config.yaml
positions: "rope"
attn_scale: 0.161
init_std_qkv: 0.0319
decay_shape: "linear"
Each number is 500 + 40 x the weight over its row's rms, rounded and kept within 0 to 999. Layers, rows and columns count from 0. Numbers have three digits each. The size before them is the row's rms in percent of the matrix's.

# up: layer 4 MLP up, 768x384, rms 0.173, rows 328-338, columns 192-383
# down: layer 4 MLP down (transposed), 768x384, rms 0.473, rows 328-338, columns 192-383
# gate: layer 4 MLP gate, 768x384, rms 0.157, rows 329-339, columns 192-383
up328 097:425493462491522491463410523523491498501502465490490500558510487479494498494406466436503508548538484477491474468445481496443533474518496492517495492438516533553542493535461519513533471475508481562518439454489606589567458501538481501464482461492474508412553481546479460477578494567487450445560463565527408481516517499471524546477440515556474464488511487437524534500492484561472523509554565482485456487562484510583432470476477558406548494484470549543545482469492473485535542471510543480552492455566439527425574496451519522531483425463482520531528468501516504507415541485506496459
down328 105:434497445511500505518482534518509402562514523494470496476487526486550526466468421522467542555522450554538564438478548518489501466484583476500524484476437501552473545484535520470580486446542465455503517516561493480502476529505513619477555466502492510465517478480508528468541505473534461532469536510573572518485529453583433546444473518583461465351434490494563470445537496504571480545471474505505453401447468515544508451556510506544526449462590501471499534510482516463508454448518496463515515490482519482551494429573533527523496519475509513520510597497481511488486501507486515453
gate329 099:479558482467446471483442463513503453510504521493424513522533518509490538462483481448568453486512502442528544473488511472499561467443469494505550543484576497500447442541510573531415547505568478510505509532541554571524481433485517511486531558555489521510501545473533466503514537503449499621494521479544408552520476474507581452494497414488438488525505494503500514499484504499453505535440519500465521497544488527503553488523603468501541521482512523562571545463437512513481483522516599394544533463500437465492472585537529545549585499430469523559512519504430542502581529491513471564
up329 101:421485548544521570425496488490442560487539604435528554471501461498456526522595500488450446504566456494495504485525535454465525508522525462468494456439401472476484495531480502620492543532487487507488529478442496435512480454504468556454477464536551555562458492499449494455541502473563520509527475531463563523462476497514502439493451523498473451489475450457506486492443521496513430509499559477501431523416520521517546535467527471502546507548475363483499523543502445523445535466512501483524526479496536447493482523521526519492521486408501561540482520510475473476531503580557436527
down329 103:454465513541460531471491480477524547596536537613471525497429527531459559536514494488470479494551492494537487536525484450517501437454456512536437501471520483531457548509483519465523536529525517439537477521428547503466542507543468446487464531538515524493494518488497557452537478439467432556524524531556490432474452522478594485470478414497428485431477522502547467487542520475507481511451541484529530527474519500462500418532569484474545483575508535525489468511417476483533569431505487479528505539542517429504470558421467495601500586530480560572503495482571527570515546552518488568
gate330 104:566504510489417482477428540578551528450523424498462470386546491524530522437445520487475446505550451493461464493419490491415539488501476534513538426458530472538528452562491488443473507505491449599542557595549490503423473488533559493488461534546509447484511516502394472501481472517569467521491464508544504501486512579517450526480489466458440479494481477541544553550465514533424497536475510587532522484475523540455454508534470437502547476499521535460563419481516463563489536549548536471517495491505493484470434415444541447506489525484487515547538605491518434522549542545504463482
up330 103:580523516518492545444489513417499489562534558489525485521514543589574531487538471480474491509499556451508469457518501513538449463460551464482429470513479567436527473460469479569533553496520504426507534493496452484576497445542441549473517573490489524570578525497505558445496505493486474489455423399478511523517559422508493524544523513584513568475454483457461431471452446560515498535541430549502529463526462458432465533493468508429578513497446515523554524530515552514597498541478460409495439468479541498492482530506495501571510524519436513548510475442523424526514457395569489505
down330 103:508439496486527531446393475509497556481499509499504448450525524505484480490542468528521453501596499494493497462551506488533437480516532450499450465468453534479453506430476519516450500472514509496538518475490497458499514510545505542467491537551528479531507552498553570518477463541505531561602466474554495528475482461513524495526436545517580492500455556493432502525489508422473464472531507563450519489544516497542512471508540445413524502386451506502462507550534637459539524475435524539526561505530488500483480453483549433504557542456555554488505473451525528449476462445499530517
gate331 095:489552455522444506446516396512490517516504458435510473522563508506468469537496497462536559570535547537499485560503575481539466469490483578509497504505479513477457527435468462477508554506521545493513504499512528394479499462451498541490460451514388494476451495539559514481459542477543504434517535525498505483436509463426461513439483555508566502525480569486436477531562505467551525486497389514483554521537542481522546439536475530461509435515386499483488452477520506506479404472493520471481545465506481596485488510574539481504534589541422483531527512390534434513564484494489556455
up331 091:482517570423535493504484459470508558479387509486477471431432485505461445497571523523484522517554527528502553560480483408520450562485424495541553468462526506507452498525518493510474472438482473604485545520478420486490468516391419539542533483514495415516461507572567457538523483533474535571528486509489533505508454502495471527522497480435499492481509520531576450511507408515542450537492501460555486549447570496478525466471493531484455501493517474529474470540507540466494505539473507533514475436493504481508457523528573472435523558513483475515379523522588506458464503486492521449
down331 092:505468472504522397518532467517506531473491581468477536624500538556540478528477525457527523421472538548505500480489522456552554548500565473499550517521476478517502528547519512507505523468511502541526533505465532513495476454539552494493520540555495498523472514468490489505532488614467478539547512498517475503527514507504501502546543516550490515522552520545419506505595488547429499413486525519498479533522503493530473568545484571548475493473417494550485514514416562483490491412510541542534484539463525473523543543464506488486504516512465511468534508442520474441483493523484580539
gate332 100:458491588502549506467546529421533543451516438513478569454567448497442481531480534552541431472532499582432541542530535474529505526499553509553539490478479544484482531489529493445517478472595501441465496534442530495480544474534593570513512594458535499552477435492506479549587448495535495472476540466575497484457502530472506506443502518505521517442495476516475468517483478521498529568539473517490492449546499492566440605440521590524483509514478570570560535470521502473509513479460582513496485470518527448459560508529477537413504581515465436412493494535469542505541499542483500480
up332 099:479629475490504468465516498536541540432464474542495583538495516502482533525454486513545530475563517486556502462534538434492476425454470567421503526463502457546482461478545491543519516579533460520559420510463476486476498486540539465499505490465513532503445493537449618535551528477479535535513536563478427529518506531528528520476461551537532525489472453420497530456483476470530477467536422442456589506507556530531468586546489540485499520474512531522493466441438521430508417471440473542567496534489505489506571516486557526476524549475510452526511499511514415534414464513578502454
down332 100:472460481487530501535576534502534462447456474523495478492544469483547501515424507503475439450399499494511453479584423501482534501546484489546593495545502461564530560534449473445478441492532456484517382462486502455479501615498487456592505505465497471453542539559478454573554525526488440509512530537500484508478488476528496462496561523498514566511474531516528460524485397435527571506510475511436475524485477499512578471456528465517478536491531550565532462461452462487469438509521529463510465443549529550532563500550466448436497482430459494496516473440517501472562460500440494486
gate333 103:441576561442530524545509474556535536495503474492481464466424481453498535463550449554559425438434511420550517487464599504520504451484476505465517516490531477471519517464519574572502534510452471554458412457540440496516528466419501476447480589503528489529515511511418459521550538513479524515453480479533466421574482446488457511492453554467513560600502545490537460531437506530459484524521450465491479443513481496488504546410509413470493474559501568469554527395587511522566498546507477532489541557475438502530479429427493519489447445519483557529504500443472491543492573488444485500
up333 095:510520504537401442490493406478573505487497467489439459520510537595445502536575473537467543515474510531486527521493479540520568503463538495392499521455532551451539477570534464486495529509462543521538529477544526520586454404432473535470484545577510525479512558502442543489499501455417455438492456540564506489516533489453507502544487464553525476488522529468524463486511548465545504436470464462431471549521535445562470505476474573498502463463526436482540508435502470499463460569445549474482552471481533466494534479447464483546431463516514513527449526528525511472494498573472544464
down333 096:465471500514425493572534540488493549474515550477489526466541505513476515472562528480499588483523520542466475520570448540489559549397552437413492627542532486412494464486523455450589463506487522502571530448484486590468372554475535504425494473498500492523536523496530524534458489518527424544509460488515453536580516507424547575538470537568492524578457552628449490511474519543547536488477463472488488543533491497420517504508532511518548475537550445426491564538512490564510492459579470475546485501513495522519441556516506455492486514463445479550487484463518483468482491516469506490
gate334 092:450498475428548484562421546550472466506567461454580495535454473539514541598560492526535494481476538509500551560458574454451546527545448532423517448475464543511557477505414535546512480534491440474482505488501577577447496465476539482507584417501539506416577528552483562496455450549525547505492466524512501507528524510473452472542495484439537474415500431555520523488500483507514502518499513624550472502517531536523513441554554520483512482511484498521534520466520475496495470478473536518527469590514557501489510472467578415543491482503456530512496458511480522484460526541507503516
up334 080:446510463479451525513494512515518477488542509474452478425521538471518436490494525476532496540474522500544425513530601527486493488493452485424475434522491441518489425502523540495464516490509469419446498460510480534558446548459517432543449506453480529577474566530534499476497515359425447421559539531528501547530531512541580549465478570532498484576517526538510515444486487477554523516514511432460488493527513572476541477450534504593445482534515500509502526518490477492467436506516573492467436524511489461437505496478466570533523496453560566489495464462477493583604462466510493495
down334 087:550524488418471505484510416464522481537568487558501523543538490531397483529451421497525513498421510502529545523536523563510471531561517505486468519509554563511497543549542465491510481466458504397533510398576501493527498479549560575498533465542542532482371515555512496469490507511635507517564526533547497519546517506525435506532529424442565560526435438476422527481496507422527377469456518533518531540521519466590519454577503474515533530506481485485565514475550496500507516430520505495532541599529488500447535512516450488530469471511486443553519470553502478510433544498453537469
gate335 102:453438535496482475450428567476510419502546492543490541534487478539490412525449547489497492533495545507456471536476459499450461467569473476552496563533549527439527445445506470469424469504524509462510520506434458530467581468478513538498476477495482494470432524478446464482530427430500497563472471452484439488444454503553477433458478525465565522439498466487523568505445535513473480457515551500528446583523423499534526518462491502509488586505497469460485482519421607428502457556576536532578451460472442483522565482497469523493546518495539568494517484474525516466452418466489523461
up335 097:488539465559572533463480465500514497500513443477495508442455529545518510500507526492488520518493481569506491520492475413576582524493475557457419572505418465467427535509495525468542551500431481524429516478502451533564540488547521465529544450489458505480530472549435564573508466526548443547438467461550494538527557472515441480499507526561469491531482408537517438553523547524513515460488448453563529536508508494521509528521518451471518524490471487441478485496547462475509524499486484481498492597560467484600527485553465484592541521461489553460481484522483488374518552469518434517
down335 100:483438546544513406490564457492501486487476472423421552530458490542532495476549477470472528513485488486537479535489575520545516465507525494446516525452563477528522509541495468480448446533489550493511504496491488524441502494539488465513467494481433465442496533539478527514524535564515545465504480522519545504451516476483497537494518488519550487485613539495576509567499573459496477484439522450535476502463517548541526493478494480503544527479509444498474526527502479490586478427581436516544521564554498483487532487429526467459428547518451519527497448533503504556415509600508557556
gate336 103:575511497460564519492472490522473561457517490520435523525496468476520532469535496487449458491520507506461496511474536502517536403494491499536490504434486433554512522529565562524524473525502515529435481557493473445541508493497426552540479477494529550501433519502491575464406460499393503517453563509493478528487549532527537470534532518571520537516494484484493485481517494464507476540525496460502542514539534589527508531511502504487459507493468460475535419483451505527454511430571466463557593556529420505471553535427500524484527524537504482453481546476494516529543464490477512491
up336 098:553440586450516426525512474417548447451509545511519418496471441470563435485519474494475553457500471526548550507560378479579530497494473491472509605477421529486560535532490496519493521449497501485508515440524461503550498408520508511520543549531500488501512508528460473444484390475473495412519492458538542454509556518481557505511489464533579482464558526463484464492512455472476393492574431456548495552519531519525579520562407504509501558516569496476500471511517430438539513509489561513500510483581542548521511481488478527447509445480544575501527510543499476480412500492514534531
down336 098:475392507574461440505481439451484504453493461442454538509478476429537489480527473582439455460463511501518578501500500538635520435476481555453538530585517505511570449563512526581515486502490560584459560461432444536499536464531504520485462486484602501531491485503462516428486563474515521509525502466538494562499504502561532454506502496549483502449539502515535460479462489513539559510441495480450527495526526468597533523557508504443518473476538425480519430582477493497500495439495521492482557574560513542517545499471524427417527515482457517553512470520457522483480538544472448535
gate337 109:498557470578507504527419464517506579553612492535512574503433538519517533533524591507450533540475497499585562540482526444487571559485487523444470489490473460541457523490520499528551446449431478467484504473441457451523469499507447477495504532504495468472552434458473518513549479468520496464455520537499475527546476512521442531475598440556547434514536487493514518446489507508538497455521466538481497435482501540476569534534455526468454520486474495453510477521527562525432454551496467479493506454552459428551574542488579460540517433488447501436481560474534585505541530511500520532
up337 125:563558367536491488496485490574525545437453533547500569556491433521584519554481492543386484491534533560468519564492488465455459487504530498499497457524531465547455489457528535483454447549490477526404531494562488519558479463475553477482463531523472503526489501476473434500452455560493480469464528468462440469549547479499492477503533492495479492498522519515498467480459431508439524454522459474474548541461535474432439516496555521488520508574479502436421491508467519442471446497497426468386471489394552504580452466465557496598460546496515546514467491550514488551579547442525533517
down337 130:446548439543499494508441458521578494483572522522488592506489528560502520494514468531435507432481453524478575487532559539401455549441458553479451494473578506486508494545525421590567463474531466495507471497525466440553535497476554523503501511466497507620544444478522484413533527496506485547485568523476484526564505471540537513504480532556559440498516483453507548426459545527474472534530504515496509452512469486493478492521485536440432535462544487367526495500527459515546391458550499431458516444525510461497544643483558471483496481488474448517485525537457525466502478477503430507
gate338 103:535546526490490443528529478585463478474502507475528416625422440557427513506519562469496499438503597486481398535516502555523455530607468513489510466505540482470533527504490544496490499513503570433445523470532526543530450518480533465509496524541466500594534486430557437481466486516487476512414503513552528511497443493502501531514530495494430543491466512431482497450466457563511462508488485506403480469502469379572555543469536507530528545590532580524509497515503481472542529471461512488513523490570458552493450532509536476498490404468534456539496516508510484523519557516480524484
up338 107:498516489435521458505530472503470482520499545422525482545488454599532530509514592531526506476542456551520492496488505462533475507513482522442515509407557525520534448558532534522429543534451490519545471403449464506368465493543516517451479463523577546559509462535463514446473516513475439448500460507510403462512449491505554526418503533435443444520500486431560437536559505540474569475484459519433473482501452442567494488499459540532499539533498534535505547556478498507521462479541449476559508444518551447470555465454484534570497553479492526527548454502475538513561559479533564515
down338 108:468485492526558477492462524488465537481544536434491354642480399519466505479585571479504483419486515565522473440494464495514463553536513533487574447538473509462470470533496478497410520466546505442486452488485465535456512547530491511503506554445504432427517599537487523508478532548478509465441514514486490409496447491465451487505475513430444590455456464516476504505461516509438396497467521497509512526501458370447502491536466516514522473468477550576448458515457504512500471519444552544469509562467504489478523535535550536481491492479528507437520516494540490534578505506513538448
gate339 096:524528551507515516518502514451540465514498470507527604516504524489482606456444528522444518475506526514572480559482487512528540561488574426521471464458422448578473559522585529529508452547517551530468464582527448468509409535546606415499487491507499513466502492474502570471494519510448504522492568539489563518502542480505485473527499455518488575499452496548480444527501509501502523493570553499476532475527541462521485424454432495507470440473499484451405570495505485470507494553539474438447519518474495509523539571492502492540532452514591498399488487502490513502533441499573492538